Part of a small language model's weights.
Size: 12 layers, width 128, 4 heads of 32, MLP 256 ReGLU, vocabulary 2048, 2.3M parameters.
Architecture: LayerNorm before each block, learned positions, biases, tied embeddings.
Each number is 500 + 50 x the weight over its row's rms, rounded and kept within 0 to 999. Layers, rows and columns count from 0. Numbers have three digits each. The size before them is the row's rms in percent of the matrix's.

# up: layer 5 MLP up, 256x128, rms 0.168, rows 224-240, columns 0-127
# down: layer 5 MLP down (transposed), 256x128, rms 0.145, rows 224-239, columns 0-127
# gate: layer 5 MLP gate, 256x128, rms 0.149, rows 225-240, columns 0-127
up224 092:455547582456486536512552524446472523569497526513506515547432528388474552464599525494597549469482520454551463588557410458533585432444516446455525426536413529500500466518496483427571420493403532462581448502486470435508447578476498516547514582503511561440580543542506546450523556517520458591478585450506430567485529431566521419502544520449536428478437470419459494568539491414538494532471
down224 102:442504476492547511460475585471501529549513459482511505565470465495497558527479465464513466622584549588527522436493545507517449480513472503477526509491554464529408513540541535555471557596483567502548482498388454461538469525492292502486445471446372500390414518448534448598549460494602561591430403463493505523512506502489497529500548455503557493549570467478553496464494435435522504505529
gate225 097:555535500510485501447563495488549473402513533533442503550517547439464499480513495581395580474494464501540553486518500459492401495476453455529501365492577528498559496442453493542457408550425589457462550473528509436574467458538528517582517627442550502498544451525509505505486507502560452522542462399556449509637587561543488515541455482401575520472526531513521425529575429505394460488536
up225 100:558528554554372507450512459487563485420446550530478470554513583462545587475546499529447515426545434546468568557554452398526437540403414432557517381518591509534463501396449485540503450501543540468460510498501489439540527487543559516580512544463582513458533576507603548514505503471555551503463451417475534488568541545491458552553509501425491482525574518516468419455504462587440516458538
down225 097:526535396501400517543477530490510513500475447460486550522458533595530516492510519487448518472509533588501508500428489569373560503595476602544512564656551489564483484536521430523499566454507490525503546469599548459594465553483473485426558435405493481481528534362522462475539512514485408419570533483510515494517509494456429538566560407555454514531528499478471441514498474520523459402568
gate226 095:506535542458509426506537460502511449464558495529534508518520490528507496542455499484500415477567521387481559500490560540482462502474490466544580556447424556615543510514540477623515446451612492492497428500534541447523555589506492551477511450504542515483347510560528471452515433509412597385503485482419389544580453467471426500422551436550524423491553549447531444525491550428541468501497
up226 085:510491451523476486515379522559457565414470398473486555435509455467459470459468506462531518536559480575510470524519454508511602485537524598455432519481525424392359499506509523494527611485497520507485542458451392554513449424458529472525608543502480396509564478461482519494460553481584589537558511474502577475488496566566517434568502533499503525441468461502444539480463469615485566496586
down226 095:510479435537537480494559528489473491572572504400493471583495521579562537569407610539434491536509469507535426531491510483464492483504509406387480496492526532534500473479433540478516459567617516529484655510470501509559478517561444509425424552601485554526438560468569510452400469550417523472450528484505451440473478574448561465427502489496381515499529477430544503516559459476512501458416
gate227 106:527474530469447498494514539531553519401458503462456559524500553497466436505520557556557470382556430498503480363448565463450439498482453425461457437554553524524506477544519463471427566585479514500497579493499509545471388522522416488499471578443600530513561558550469597500443478500562476495465499513514413604519561474492528446458513422429410496508473525483427604535608529566454506534467
up227 101:530505534470528570526543531474526486585460598504537416391511498634497480503492519538454534544496503496402510455520431471508533497465504526471532503439530527461486524559434459515521484498364497487452612526631507492447484476516478529588512551467573531493482405417460492521534593559440572598451537442431546439480559502534416463521457547568541508466516504408427418474514458523429482473558
down227 108:413494502520506395451569462508546481388402519478493494388443508511532529580494619500476461480561566423550451524536528446485502469464522516477519524543455540532542470411529447520514536550485521480504545526532520461484576457532487475434420459514400502456554461544402549481511384437489438511532442556633552480483484507524578494599510457474464499517493501516471661509525507573499534529428
gate228 093:522416510503407509520528612467611457513546505577467515502443526450519475621514513583527499551521502456509425430561497433411442483540584494511381501491529563512467437464378468546556499476501431461491576549369555468462537544483456490493531513573508474435452430500572501510486482556518537539486529551400577431509521485548455480458561493550460472499518488593497534561527526547558594513509
up228 088:454542504569529576428490516478466531498467498482525506459429477385486484421501539493443476548577504641491615520437417513549541526441505479423621361547453469489481498546560434490435499464519502462512551511620438527446530391543445522468485530487579513546506536492533477452425486507539514478535563462517501539476478495482507557558489542585408478462506503566482474475391495500465378509508
down228 098:513557544547583441490550491478484453560392438464533430443507481529596565447588446473486447431482553497491580557557511534441592557504497336511530594464429537519442547545531487499534397526492617525502502529488559517522513415562468468491445555474505481563503483425517527455466528543497409413462489448468479463585470479571492526574453458528505474448408513450506539460460508429530464489498
gate229 106:533516557478490564503493495477446441540456570481487559515532497491565548426509504492504442454524437588482493503468492558495525525562468555583467622434497449487454517377571640489590447574415594504565556552466577561419480516465520476534590476485462480373577497443475492464475403519517440483468512503578510522557461449435506437505544481462548477591484461531552569496502450482572520488521
up229 097:534465506527536481508399513491571491511538520435477455414500527511437531476476584471566564506434497510506455367595573458427494556456488420542515523517398559532488515566478555560534479520435481517491465526593546495473441495467500521489423459504582457516436551490467577525458466480534524512444599477386382474526600443545457561472464478443444525506508532558445500479513527534599620440460
down229 104:507479581542557466550503464579457503471504470492508453535444510496510441584499420465512501543546555437483569583523558601482460544517476486450558581555486497534401508592618342521467412485543497542498437520506492522522460401520540475388535439539451426514465531538441530509442572483535530511551450409493521579494498478529432453546543541431499505488588537603509485469500517489478446428434
gate230 091:473486445516518517429426522453401541423469503518419600505428443428504513490445490541532505560447402525455549455533433472576555497465533529499450467470525494465444486513502547466456559588508459508544526463476483559514399580507454539469455537580511587579508521503539613622468557603563471523551565478478438510479484462445582550497526539434414528502431509452537521510463417462432513597513
up230 085:513506565444471463544594482510542442563537473485563395532595564612492519519514531417479493417569579460507437606486512527362484520581476474486568582512504519508536487511511500522561418452490513497452456490531549445487551454472566502554552501510497399427461406496444440424541489480442526470508418514524577475563478546550377414549517532532570504460580489501484472524518553484519528456550
down230 101:463577469480478497502557555471504504514512449518512434449465454508450592476581501403432445532562501490473601423455567391493532543544523492479435544494439512541497513450533458548541449584559560479522698547437473534564491483490414488454449493453535444440515510526506501599440481525523470540505534444462498471438518542436561554493613471476422434504446530419600564494447501512482531506506
gate231 117:490548553527480512496466480466561477550512509422530528529472384525434466572448538511580624481524531490619488393480528455556572486512528452487473457495542563473498501428484505436466407522486514503487538484482501477528518574496517453476499608477489499475607418546478468560475440526422447583458443531424528445545629449518584540534462459551556563501454537498492546490586578588548396498505
up231 103:490602467521506500452521420476491489517415528532539556527494456620411515545502453548560570443583490470439476444479537488591528510430443492568539460506497489485515510449589569506460582565468541514462533484519481537540585572563468478439480597433508521471569499506513398528567421617484555490499437542516530519431549543535560585521480435477512518505443505501543433455523489550556350477442
down231 106:530496547584564455442429455496450542490495496543547490458524429447423402461345470444500523407540432429515516559562504570534613375474517515561548485513479500521525520479526515458543568552521400530466513491528508439477551499467524506498475499473555441640483551534463415492517466502448466553497522482507429542449504477467526604546536447507459501543438525520522367543545563563484561490449
gate232 102:521535483543472521513530475463463547447469582502501524447454531492425572501456460535532585521558537508455448416512552591430546558537559495511426513502604578518584475466528493446396481504523524486460512501574501428536554542531477534390499484539546521479439501575506523487446411477482421645498581550597436549447555443484450572469453493406496565558397463559507526485557516491485551453452
up232 100:488404440499545397510499477490556505573517478489489431566456480499570637487550528534505518548493471577517515400505530461402553482600468418500563393461441461554444567446480460558502540521476538502506499489527513463436442462440556493576514457474444471450556479465508500540562470495557574518514370422465559482580564625470519522542503527590442470481538519541437512477554555541481508463429
down232 110:576475464436516556575506485467508519523453588480471531481571454534427558570402552545450445537569508508499545431442389444530520485429533373465479471487509497495509487479474520413510426542507433448470585563515436579500571471439492515534430510438407444425544460519508481501450497577555631564501573425470461517526437480507472566538618535590542449520499461515503474488470467501491564501535
gate233 115:520524518533522496490519492496492444478470433514458613613435539534615574528442482447452507351505547491549455425499493471465440509548519502559442514481485555436485455523518474567464497642522570470565533508519564531443416498501487476465488486445572476445415520568498496575510473494438515485596459538418477464546546459449454523520557420531577394466493599510484451534514512407548430527527
up233 136:439510479419508547489453552482523546485562498462553413373510418480435424470567590516499530658478433468473497547512495511500574515445497462450525478590525454585535565528445512412514495373469450513451428511483425454576534514471483526474517507585425514566582457513460515421490541529517481489461551444544543524484431546557537481506512517465437575555457434480482530523473486625509566490464
down233 117:492498446496550365518508581567515559555517483574472492374493494535628468577503595423406485457572421548486570446499626416543466530546470483512510521494473529460500508448474469501492455558489526505532483501514533486498402541514445489539429577492479454564533490545536519517469534445494433540593490554488542382467535424500506549541507393481499474547553466388511485506536463496488485603492
gate234 114:577515490532525495480537533535422530473460482489533524523560533503570430551503537407549465515553519488501469467523507553446549544471541560451467574519502515544496497459527534492517527531512461510575475510492548481503503466431338462556542476400460512415603493455484475541488634536546459497474524588603478550467481447504572472546565492487640455537538495458529507478453400422525327506553
up234 109:503513440500615438539562485401458523535470475563544465501421446435449523559499513541573530496458466562455520421479592562513549406451537506468507555523585448555565558514454446506414519651467492495533492507543471460476447481436492499512498466502596569444463435537540480482556521548622581602470509441529537466463519480516467448539533466366579477533506524443497485498491535487508435484427
down234 112:530498510547368496434518528517470508549506467515534522483467406552574580463579569506590442495438423450488585398522599528487570535501551528436495599491476527559469497543479442447467516590511543490526519486461510458557563517482423487423501433544592485486509556504499449533471454454520413561473566571532450446549451516453536475562404520517568576470478465460430478487444521380485446459551
gate235 090:496519538523447539408461514455470482505498492429494499522514516543512601525539549500442494495516422572488528434591497543535568562480507507534455541507511443509504484363497405457430490535522521435446515488541579501549541530525595539503496513586506474516541422450445490551478520484534488597515484436464535538592553557551574512458462623577443558523548531509375422439496492610528378444476
up235 086:471523491568451532365477608530494561504481509407526463485511475513488608499481513447464507555452487518510572549595508539532503522525479537527460493479520495504504481428579461440391542520447460465499513497573508510431548537523512465454448466670506511484500493481520475576490448577416482526495435466491480572551555451497523510408494633616419523505520563541442486458527460485469365443522
down235 092:482506515508575500618458449489523487533454517595522597475449509437504482435442452526620498451507570417515404520419528457504488460519482480420530472488540510516455530618418541522537523461524464529461524503503440506471494518440545515486518556439497485591445518535525521482540485479460554432506527539478521526416416478412474483517461485468611364445414477511597563574547562428498592568516
gate236 092:508483482429528471504522540541452448522510444505502547442471437487538536623388541513530500515445472478494478516417352417505521474437568525440515468422478438511438539561579443516516472519547540501490554509407490486460391464462487512481443572482543584514479504512486463587481434549615557506421472499566509458489512508655609468550505504562500478425575487477458512527509477556437525525565
up236 080:505562542454473516533469513518456473559487508447482582505587495457417576519476457528555578500368448489487450549447424485475585456542534493493488515531421492493460497505521423360523440460520479490571562532444514461499454478515591490515469565411418533520479534557501466589439497453557452539427545488433461478485460446537499443628415626571499509458549429485476560527481562541451524512556
down236 089:448462516426520585453498461557516495466420577505547585553399500437499508430526441448534472450448564394504426524482518475496519487506479480592559458514596565514483491564514560621457516474544522507495549520594488526508473545539525513469418505493521453519472508470519484489458378468606566544556564493510420545528502415471485417547465414493420555501530509465461537621372484477521472512509
gate237 107:523499453501576553547558448456435501482492444502557427418468389487472488444451449523516558502616512502488517427511488544495487488470531493492553447441532519642526467517540507516446466491605564512490638459556417543579507494428495551390521435514540507455398446579519490535497492467460548597497633498451488515470555461543506523516504446412479487539397539481467500453574548500513466485462
up237 104:504560491594562508476523523464506503539433442535519546487547548404630485498579520482540388420557540467455527479420509476478468504480501498603545449531503461497521404466563491508490483555605527487562440514534454529441460624542478506500446457605397559456471546496474568531480480433499494458487491424458396537541508427443558459417550471499568460501478543438511519538623517465545468517481
down237 108:500539576471455502467496467534523481532488483539593509478408510434609515443499473603620499555426483535469440466460456471447523539497473615578463476471443487462464472541415566522519463417546492456526419502467548571530536541448530470503481509578595548464438553550475503493491581421514560502489533515448535456525567395548440379503494450489565558454477531429493545524575480484556391529478
gate238 091:465486579496512495471452553433489534468490434446542531513506533475314480507571556446533547419504484467522479325498500513578483515557482386515539418517562499491465497508501459475460490472523505520531456533550532421496578509492558513478488457570541443544534561513452547535469514498478421492446613465439479488463441447418557562503493457479434519549479568461455443523538555418569388538432
up238 097:505464566557488493470446475475485475525445543493556482486498542528456299511680502536588545424510561549535338472551466476558509555541511437498506503573500532497502475414507533527510502526434482541498492550537561438523576615476456497473558522456489487472552576567508486538503554495515507410409531474441522463473471476395516544487509419544515478526557515420515499456539485533526470528541
down238 099:537492366478519507553538448435586489483570482495568508497574497466512455524396431523500437445630624446409550434490408531530472480519473521545571468536480454593432506533526597455492447493450501562469511521545584457508535549451460550462522503527448553513526456465423442519571530467533521448512465475576455546394469549502486458456501554518531487506504444633463561498471487423486504489443
gate239 091:508517536482536550526554550519456466559470531480444464550523511498574446417593554457496477472519487487518354553485523470489514482472508574498600487561462580583525428499439456394514482478410439520521482536507554419490483524428460442521468483497409530440446500545505483539554651516443457449503464469387516476499529524464506448547581465561615439423494530557417497512539422493569507552535
up239 094:515512452506501375493423449464499503449557469487547538435530498471491584534346523516470509455510480529480562432524496514459519522539522456552435546424562439471471499477498508606529544506618541454491484473426424557490582470550576537428552485500598498526561561483479551410451439506510497559480537542573523529526475428501528571449464534445419544606514477463561504517528626592462477510464
down239 093:432517524572490442524460552476496523547529513518468469417560570499395447505518566434534491550580503485529485401407584450545420504514529475412497530528436457477508510350493539599475462611466501456508544529517529515531532495580459519475549516523421514500612501516559541417576462451558466538471396533524427526449509540591551395458466524528497549512558535524491531465530495480515394518467
gate240 090:376520520421447520410568455517519527548512420472574372548422445457507519453450475529493491504494481430589482515532499652508534486519493531549489512529554520493485495529554474509517500535494529420497475461480422492514455442516558493499572565466517441528451497550401527539521568475477415451516494390471579641553448537577511521554449493456562556462568535484464518550467462437410579489517
up240 087:334533434420478444464505471510583499532492447449560445565413464454486493483453489481464483568496516425565473491555533627458558514510494454593484529502524564513489495506515456468446524513413471465444482469510464551498467470574585460524593576464460449540500489555432555514538490422486370485482454429457508536557466600614539523488450504534549603449516572550430537498473505531467493480504